From a checkpoint of a small transformer trained on Wikipedia: MLP 512 GELU.
Each number is 500 + 40 x the weight over the matrix's rms, rounded and kept within 0 to 999. Layers, rows and columns count from 0. Numbers have three digits each.

# layer 5 MLP down (transposed), 512x128, rms 0.125, rows 476-501, columns 0-127
490477503529456562524431481538458551475420401472452459526455518496527486519477480524478435421480492467501509463515502477532525548495431466478557515478472525469499484540420539452484514459490534443436497545494471579523462436587525543519518454484514475482503521526451524533581503526431525551515436569499479556524540559512517459500555511502491556568564525512473504482559531517546488542485
538576536474500488435496506526514498505518495511496481500481473448485532464483421569561500515431470462462548547569526564562537531469438513574454442459567479493433515487454514500515509476500420552518548557546612519566511513516499522510483578503513513539505475529550507416541542510463517568552491483485514477476482479518464454503453466493505464515521580493479413460459487531472579489539
559519548458445496475398415497553532576520478527542461567486537472496547472516447541520454543499497484422545472547496520495422440434497519509564544486510542483461477484490441419456586539495587501482495525538459472458491420496607488542459504517492428488476574504498572481451477486533460541449493539542533486495512484516471489575477439507478526498498410527524578479560490525478466420525
533503465449480453555480510435541642496504523479489511540508531513545554478491468509531445551520468506511397550535509487550413545569544444515511503555490608456476471498515445553494523536474430511481520537501538508564439507588475492522490487548528512496570477410510493575489529517504485494429541542455449534507449461519452551461529517509510573469434489419511463470511506472509460499436
539458537523595424517482520552458499517479563498482473522572469454513534519507466493556507522507415542572455451411476470495429494485433456441512440538562533556542471528483537566519450471477494480444449486454539494510515491554450525538533507483488443552500535505447546560491458506532499478430455606462539491482550458407573563478525500464451484504473482504434478488545375501486541478494
437471512503456534536490472511519484517533487563468573551448457451509457543448433510497552559471531487557460455491533538479498455498469490478454509448555531537464577556483506479541494467485511467572520502452567582496522481539519493595530628477514546524508492480506405496525482494508490515564516473509479468520523540426533497452533534499514455477508480489468451509487564464489424435567
383481542486564539579474508458464597451443368523558505490528497509400466540489494488454535519474469548461556474499482420447457471548481527494446502422448478480497621500463546489503583615545398507468526546571535536449394576555437457467513453455486523527474533546484534520503491457444460523477449529488543434558536475495556519527571499575510533467584383473570469477555553512459461540559
516549406501507462524535469454448501481519435558451533473516482442487546471498524513501500503512503564496561536508433537544502481541499508472382501490510505485385523476478513522546503439517440510474498509515455504545519442471463544544566526529513502461458483535508509590499538536484455557477452587404544514500424580575525470496418473521516517506517544444442497508452473464496551493546
423473537466464507485548514464525530497483498473518506510491481521511459513553448510419481535492435485502512500487492432517573486459481514500527481437554553427540579479515567512512502529542491531461461447496553497541526459523486437441485510426478476565485598409469429466481547539475504425493445428542445480598488489506537451489507508556509485500450547497591528508525536486404546507466
507491519518459588483441523477482528536548495565488432531555491456527517501497513499494521467540489552446503494503517437461541480520432513479510482470483503508500517474458492450408528519486472532456556482489385502510396497482534543565528494506538544490505540511464499517486501451571479510475508484553474528449508553507438486589521490533471477524508497539450467534565497490471482563474
475496473498572489504505503497513547480530444568449486501502536571480513571445524490549506464514450436462495513501509499456522560550538514561499526511541548531499503505514419514502453493488436491516434525470458502532456492487466483544504485525469491507601483532590504376572470494511472499501495519501495535424474500552542482494538534520468548444430519534482406482505473490512419398475
487479473441515500469466470467539516489508510478489457452483546545438497528536550535497500482517512517506503502566526501447517458457507512586512524548473498499487546498456487507525515439479496447511451549456520512481488473486524527530517450457515573441487508561525576512490470514450548496566472397471469525481494522492523475504509505526555437523531494469466532476499483527433452491614
493477503592544493540464478543527591544461482530477519540487533472597506550538530548476533526486505499391531477590524434492499557463520472522480483468407458469416569451490513446481524475524513463508453463487501486497517534415571536446481469521498569468530445496516465534497515479547463520544440426570534546481433476474501439515500490492501546529527448533562514517528468535458468496540
456554556439521460456461560517503556432478498448482531493482541536522490563530521554520522461534470498565447406571468452487485559450470490512469535496540434495505557511488500479582554479534500566513474430463497493511490498471485468504541411529481481533422601533483478444516469469489495450439528498508555477491539543477580521520525518510449440482477493520534536575498520468480479518449
573466477584537411549432502533461501498478512492526485448507450531458501518487470540535533443488549502518465529498502449535448554489560573420531519535517497509537493522453468437583457444492456560492529460531550480531555466530470514535480463476491464471480413437465496506525492580467482480556497511462472451453503532491492444506418522428503468496545533553509540553525496516456382530538
492470538546447476543466480523453518531520560449489465518505402503499472564507546523562424448428480460447525509456553498453613476553514476583531467501438442441484521529490435561447595529525531493528543480490468539520490525499492579469444521526486482508488543461555497498512568478469497486513521458528512487507480461429578426459427373524521514510430409574518438535538500430515479512482
491526509477533529520501520565489480530475518556524451522542489451484458532492490551500496437406542546540386497478633595490544501442558481492475515477563491542444474536487564535440479463402500489513509486553513473545464561499457499469504526484544436469546429500519526495508459456473535565500496458499493451518567596538519529524437536560444506500558604463476532547425469493514548510504
491478450471479530439515466485538529461576582513450563478416485476531433447446500436514491467518528507456489473517568457478564472472511469463517478567545558566483480461536471441477442513489542511521497504482502503502502539544483531515486489470483483462545494483490445487512499539512638520532522429441513482507481516504501512596543453519502537480515456445513489449423479516454499437492
499494469469482442561513519516482478482476506516547480403533470489513577454520536485540481519471484472541572531462475501561584549489499436542527437445448468563532520530474471431474503518529425494484539527527477538512541515434520543542542503437451567545540496558481475458514488422436493513480454424450540547581411531501477535510504494496409444469442481505474511527520492488445513500454
528521482525521533594572539435561506500434467444459482515476476460478482508455491524517491443519459518523510564515465473514488526530530409492513493616490502492507494427565448496566485520499533459525443541526527493504476555480523469532433490505537549519555526561466510462462485515502565508458526529501484530473455519508557471522541456465425517490511509488440504498517529469524470480483
517504470431468469504563484496404512548540496506582503510478583531516444497482623402515540500529512564500463484514492495506476508494570525528511511490488498500413541438499488582539420519497429523529502517574429478436480517559508479487539506569535456491473559443496555508443534446561591579549458513505432453497513537545513493463514506445528562595476604476448471519473514467498487460520
487511466460515559546468481505416522545492525435389568511490540465571475448446501465465511433440558389503484496413487420569457552460552545548415529464458505496492497543480459435450520476487518529505531461558428558526485513474527468483551502510513550520551458549472492517474572525466484564499507459571512510477479456579586531584475514527556482524581426499496492520477546496524575449478
527514514495565458553487495387541552541571520407490529483533423543491497512494458587546507407405489509457389445468511466578557501463502557513560540411501473545519511467505521446451434457503581504513580536489486523507511556512458485517407548535495561496515459463441472482467521480435505505447569508552503491541516509476539481486557554507514506460497440511528568557495563502488505511482
534517573438501591496460523492542475503463533518448520477490514452500520480434492509450487473488442494454482441527569496540496450525546519520489463548459556506493514544532472494503485510481494509530429482503447536460465559502437446529443445510526513580495421486504512540404478455536478517490494505528500470554528500508492577494384542524545522445411499498548520509474509533476487515487
470507510506447441537588531494528503500562539543498487529434463581496449471480496537504552496534559534508523507518546478465523483541490491485495472450489521567450529477564513500490505498446476443576536594551450538531455521431520554554498471573476499476475474449543540484529497538553453496522507547405494540491531513522477499485549527467527474521486503509560524501442482531499541506481
440411439542513490477467497482426544433474468502517479479443493520483551511487513483516543469603424527475524505470564584605506501460491455474468510510547547420458511549438489533538516514526443501433497543423504490511509517528485461482499533447581482540495514523509447483533438502490491491470474498463443515537490475428491496518488527500488499479472499476548506473412514495525512518521
# layer 5 MLP up, 512x128, rms 0.134, rows 477-501, columns 0-127
454374538536514530482542494433471432517423501521477419557550496522436522491530475526459479470498478569490424523447548495448519474547556556443555523437462523509484534544448507501509454582502573488470539513537477457419484506485535448589515510425553494567519586478460441527540495449487535451507500481487575462498507544567580430520436489457478495558526457521522509528497502462548516540465
478466505510499458514500475438477546526568534448497470486533499496508390433525478439511471560510543453459480492506539461517558486533534483454472542462516510543487428511506454419535516512496508502521527473517478556488448480484402524554499528554550430540529492412455536480506523519564515516503550552474551515528506415514499447425439460440547468524493524505476530502481502602475523482476
420478542466534542493555518556522459512514425528411474573538551563467479494476506510495549594546532461479477481442526568550565534469466483467465533511487475537558498416469527476518539509513503447477573539461519534486439517446502542483490503455457435532461509528520532509430419483481476445465513487515543517558408563474489527480508561543472373457473525480490555458476482432523508467539
500531478532468446524563488522584471502508520451543570483525541439500501493463504463556521493529581485489609555488438501480510479490432517542496453418474526445507479456453500507447507469469607515513534516530448553576477373442441558440511579541451477486493465498497457502479544472479593508542445521443504494519428504490477525510476523480526516541529504512518434561536509507469468522439
515491497537410485439537506449489505522480469502479570492491459553490513480469511489518496506504564464505517464452540505469449472531489522529471483492470537475502567548501446464492452480517494566460469494466495500489465525480501498458477476524521524578474527489498480480533526471487504539396465568442507610511483476503533451539535511465451524561499528496501549508554485478538500490449
479534498486432558494504438469579527503466508549536501487506507506502506461480435532441513427540534533550519484516471446535413515492504579491531467537520480436555573466496488490426483499488501512588527467530516554397466478443537492528443462428457492564536538511477536557526510425504535500465465485543486495560544584506478580499462514466434468536619413554500552424509561468541511480479
420540498504466504473510513508475469434466534439451519503460506483516470541518539539514506483499470443479517500489484566493442534477456529433540541510531541522517540511580415534484530484525519533545535500444475489473530433469562495485430501590480438547501540476541423543523531491517437510469476490508584529544485463552542505521517582492511463461451560524574494526439503508524432546466
508493536502518489552460466539432455448493474460478562511512443529440528529584533489554514440534545514495494508477513520493438499467451506551518520471518504503487470462533426517484505497447489504543517478470484454444477483487428527434575599524525488463481466540538524577478519512469551485443459540507450500494441533510517551500436500505544514518552521428516473529515483526506475515493
524478492560531511566517523444500487442510545461505518485504540542527485463505479461531471505460558477483468484453570546447428550477518544520602499537494512569492519465482476439460529531486546470419505477428504498493525439517445534482591514495436500484467496529525559502547463467482463447498524471495575439484422517513486503446493558447518527495523486516509547492516537484474468451512
522525502490488480429474475431480453544501609511503576518536473536514486518548461487474578484541497573529439458543475469500499471475514515517476497528493521511457423565526458563505478519504555543508582505549488437497472467520490493503473543494499504545436526500438496545515477489522534472435456502596389473458507495474434475503534528538493470457557520440499568517482521491580514525482
523493495610509431508575552508483511537494499539457522528494493487537475515482499485511489504529520473448499407470513438496507563549528515512490499450448493477487478549517455510499500535500450528434516534509552518465521440476497403521445543574440490524516499516547542485474530536521511401504520507522547508452526417459490422457540577492486544478560514499540443573474559501516544486516
518481545439539536437480447488479496409476552461515511492444449517415505468454488508521510445518463499533504522538432550492510508498491507500453548500561531534502444487512488472607503435489495560482495498541494498500398500548458448582558489451541424550521448514480526497538427548466525491471485496489501521453490444524477514550502479472508523481438602526431498434566539551516508526525
494471490481536463518542528546529471555479460403531496513491459448497435482493483491430543493518489543532518560500511563577498509518476491476429489554553522531432527535529471514476437435488525538544496475490480489503493530538479500505504538545526473501460489481476493532503479484522500557585467470499462480521501521531394506551513564455499539511517546499477484462477414485529516493536
445517495490532556509461581456496520520540472521465448483507459529569509509505483545426459533519477411418465495518439514444496468499523437434440483556506484614433528486528532525519557482473527519564506560549500558544496555492473541418507526529562502518481478578560442494431515527479484529560532494522502571541526474509495459473474605521473494546493546458569479482505482518506506519450
536498489455561503480556455460500550510445491447580511519476442455526478409408549512471484521554453552568518494461498473415467456467562459461560467499464566501489552534574472506484552497554526517487574520500511580530456471451500422452576455491429494486520521446484549554545476494598565561494516425480482514527484549463509504513462500498559453481473506453469496494423453490538474499494
490457529486510468487550449456506440515615448532488443591489527489502557548478498475504473477442587417518398565531562493442481477537464522383481551561469539540478560439426461558521534543449527539502491498507513504518516440519518488519547523392562493486497541503454509514456411467482513460511499462475515540512548517521473507442527434518503459577478458573438460514506478509622526521561
510524554566533484491513531490503483483392503435498464533529534497504482467471544464597479466481487474503469558474446501475471469486523544509555485497486458519457511504479496500512456521550481480530519457453476554513469525494496495481484547448572497494391523488465537474573504540485467453489488485489480498502499474498498502481580513474389541511529548567537497520565459426558570544490
464501540520522478490495516488533473523461515508536459492504451499489465575501487550542515510485552494540512442476604530522472485432489542478473575498534472531457510555487439501496528553455513524458441517487531486536487522525455583502493470559500498558474445454531553520491533508549424473550559467481437454536457462508549428463469547459555510520446430572535514486467567487548463511493
497517451537504446525481491486475508516547520467490539448505526511501588532526499556496523499505524468500499465549575496528438540490464534469476550546487437525505486561504470505589520448515545484547454527423596439485484614502460497470563544485452474487494519430533526478471522534522472562437519475510544517616476492434489533485476500592469572439511544487415526449482466467486389520565
510468471530532515536444508444536448536481536513504536512496536515477529458388573488461468506480556451537555541458559495509424516581521521456458516478520504495498518534463464501492534601585474522465489467538504472456520510535538443493528514481479537475463559497506483393499511568546497536486477466459527466469437494568502533425426463461507483525490527517560540469448523464486478518494
489450450528528498493517481495517560429561505545563444496462464501505503442466546498472452486444473522471507455463462578460504540460511493475510531512510541567551544477549492558500568530453568548477502467511499511512491535579508462526545491507482481544554510448468472538441454537456497466466528498485496514474520488382442437399453544569403445514525511563504546416515525508532554530446
471488437510442494469465527402531467555522469523528469527491539508514556436486476452510472483483488475530563539451484531521473538496525548530466461474491495518465527521439457471479456512432483511563562516458434506522492548405490466483485486524501419486556497486537538543541462555510514504389604445421473499530477450460446504483519460540470588487514475518505545416539507486526556500525
506488424422483573537510492536501558558431475469479530461507479513512549503471486496485478516449480476557508527492504520439467537506511493500490482483494544439520500592434467508509544512504554435474481466513529480487472548521532571445446538435414556533487534513521559493476548467477500516499429562454537492601476460540513455456450516447502514507526482542497506455487479558565486480539
531505476560495533512455437510476434577490532461441522515575521536526475497555462463453517438529505424482471458510452490457444503414592469432512459549509558442480521523493490518467489432528537516506560488519495536491475487607433508497529567507415540472480580501535502610432501479487549444505517475557492461514529441491502504511501484482507512421497432511545583481541512450473531558447
516512506435548517488521446487504479574474528400547552476503519469500502470581473502540585509499493521504449484478537475496455514526463543485514401544533507600482479534524510448445511539501547428527536466523487553554473447496450595483510537494430474562464560478581478452472593459513490486536474516501590540461539507503506491506506540506475477461579462494473424514566438510469472452547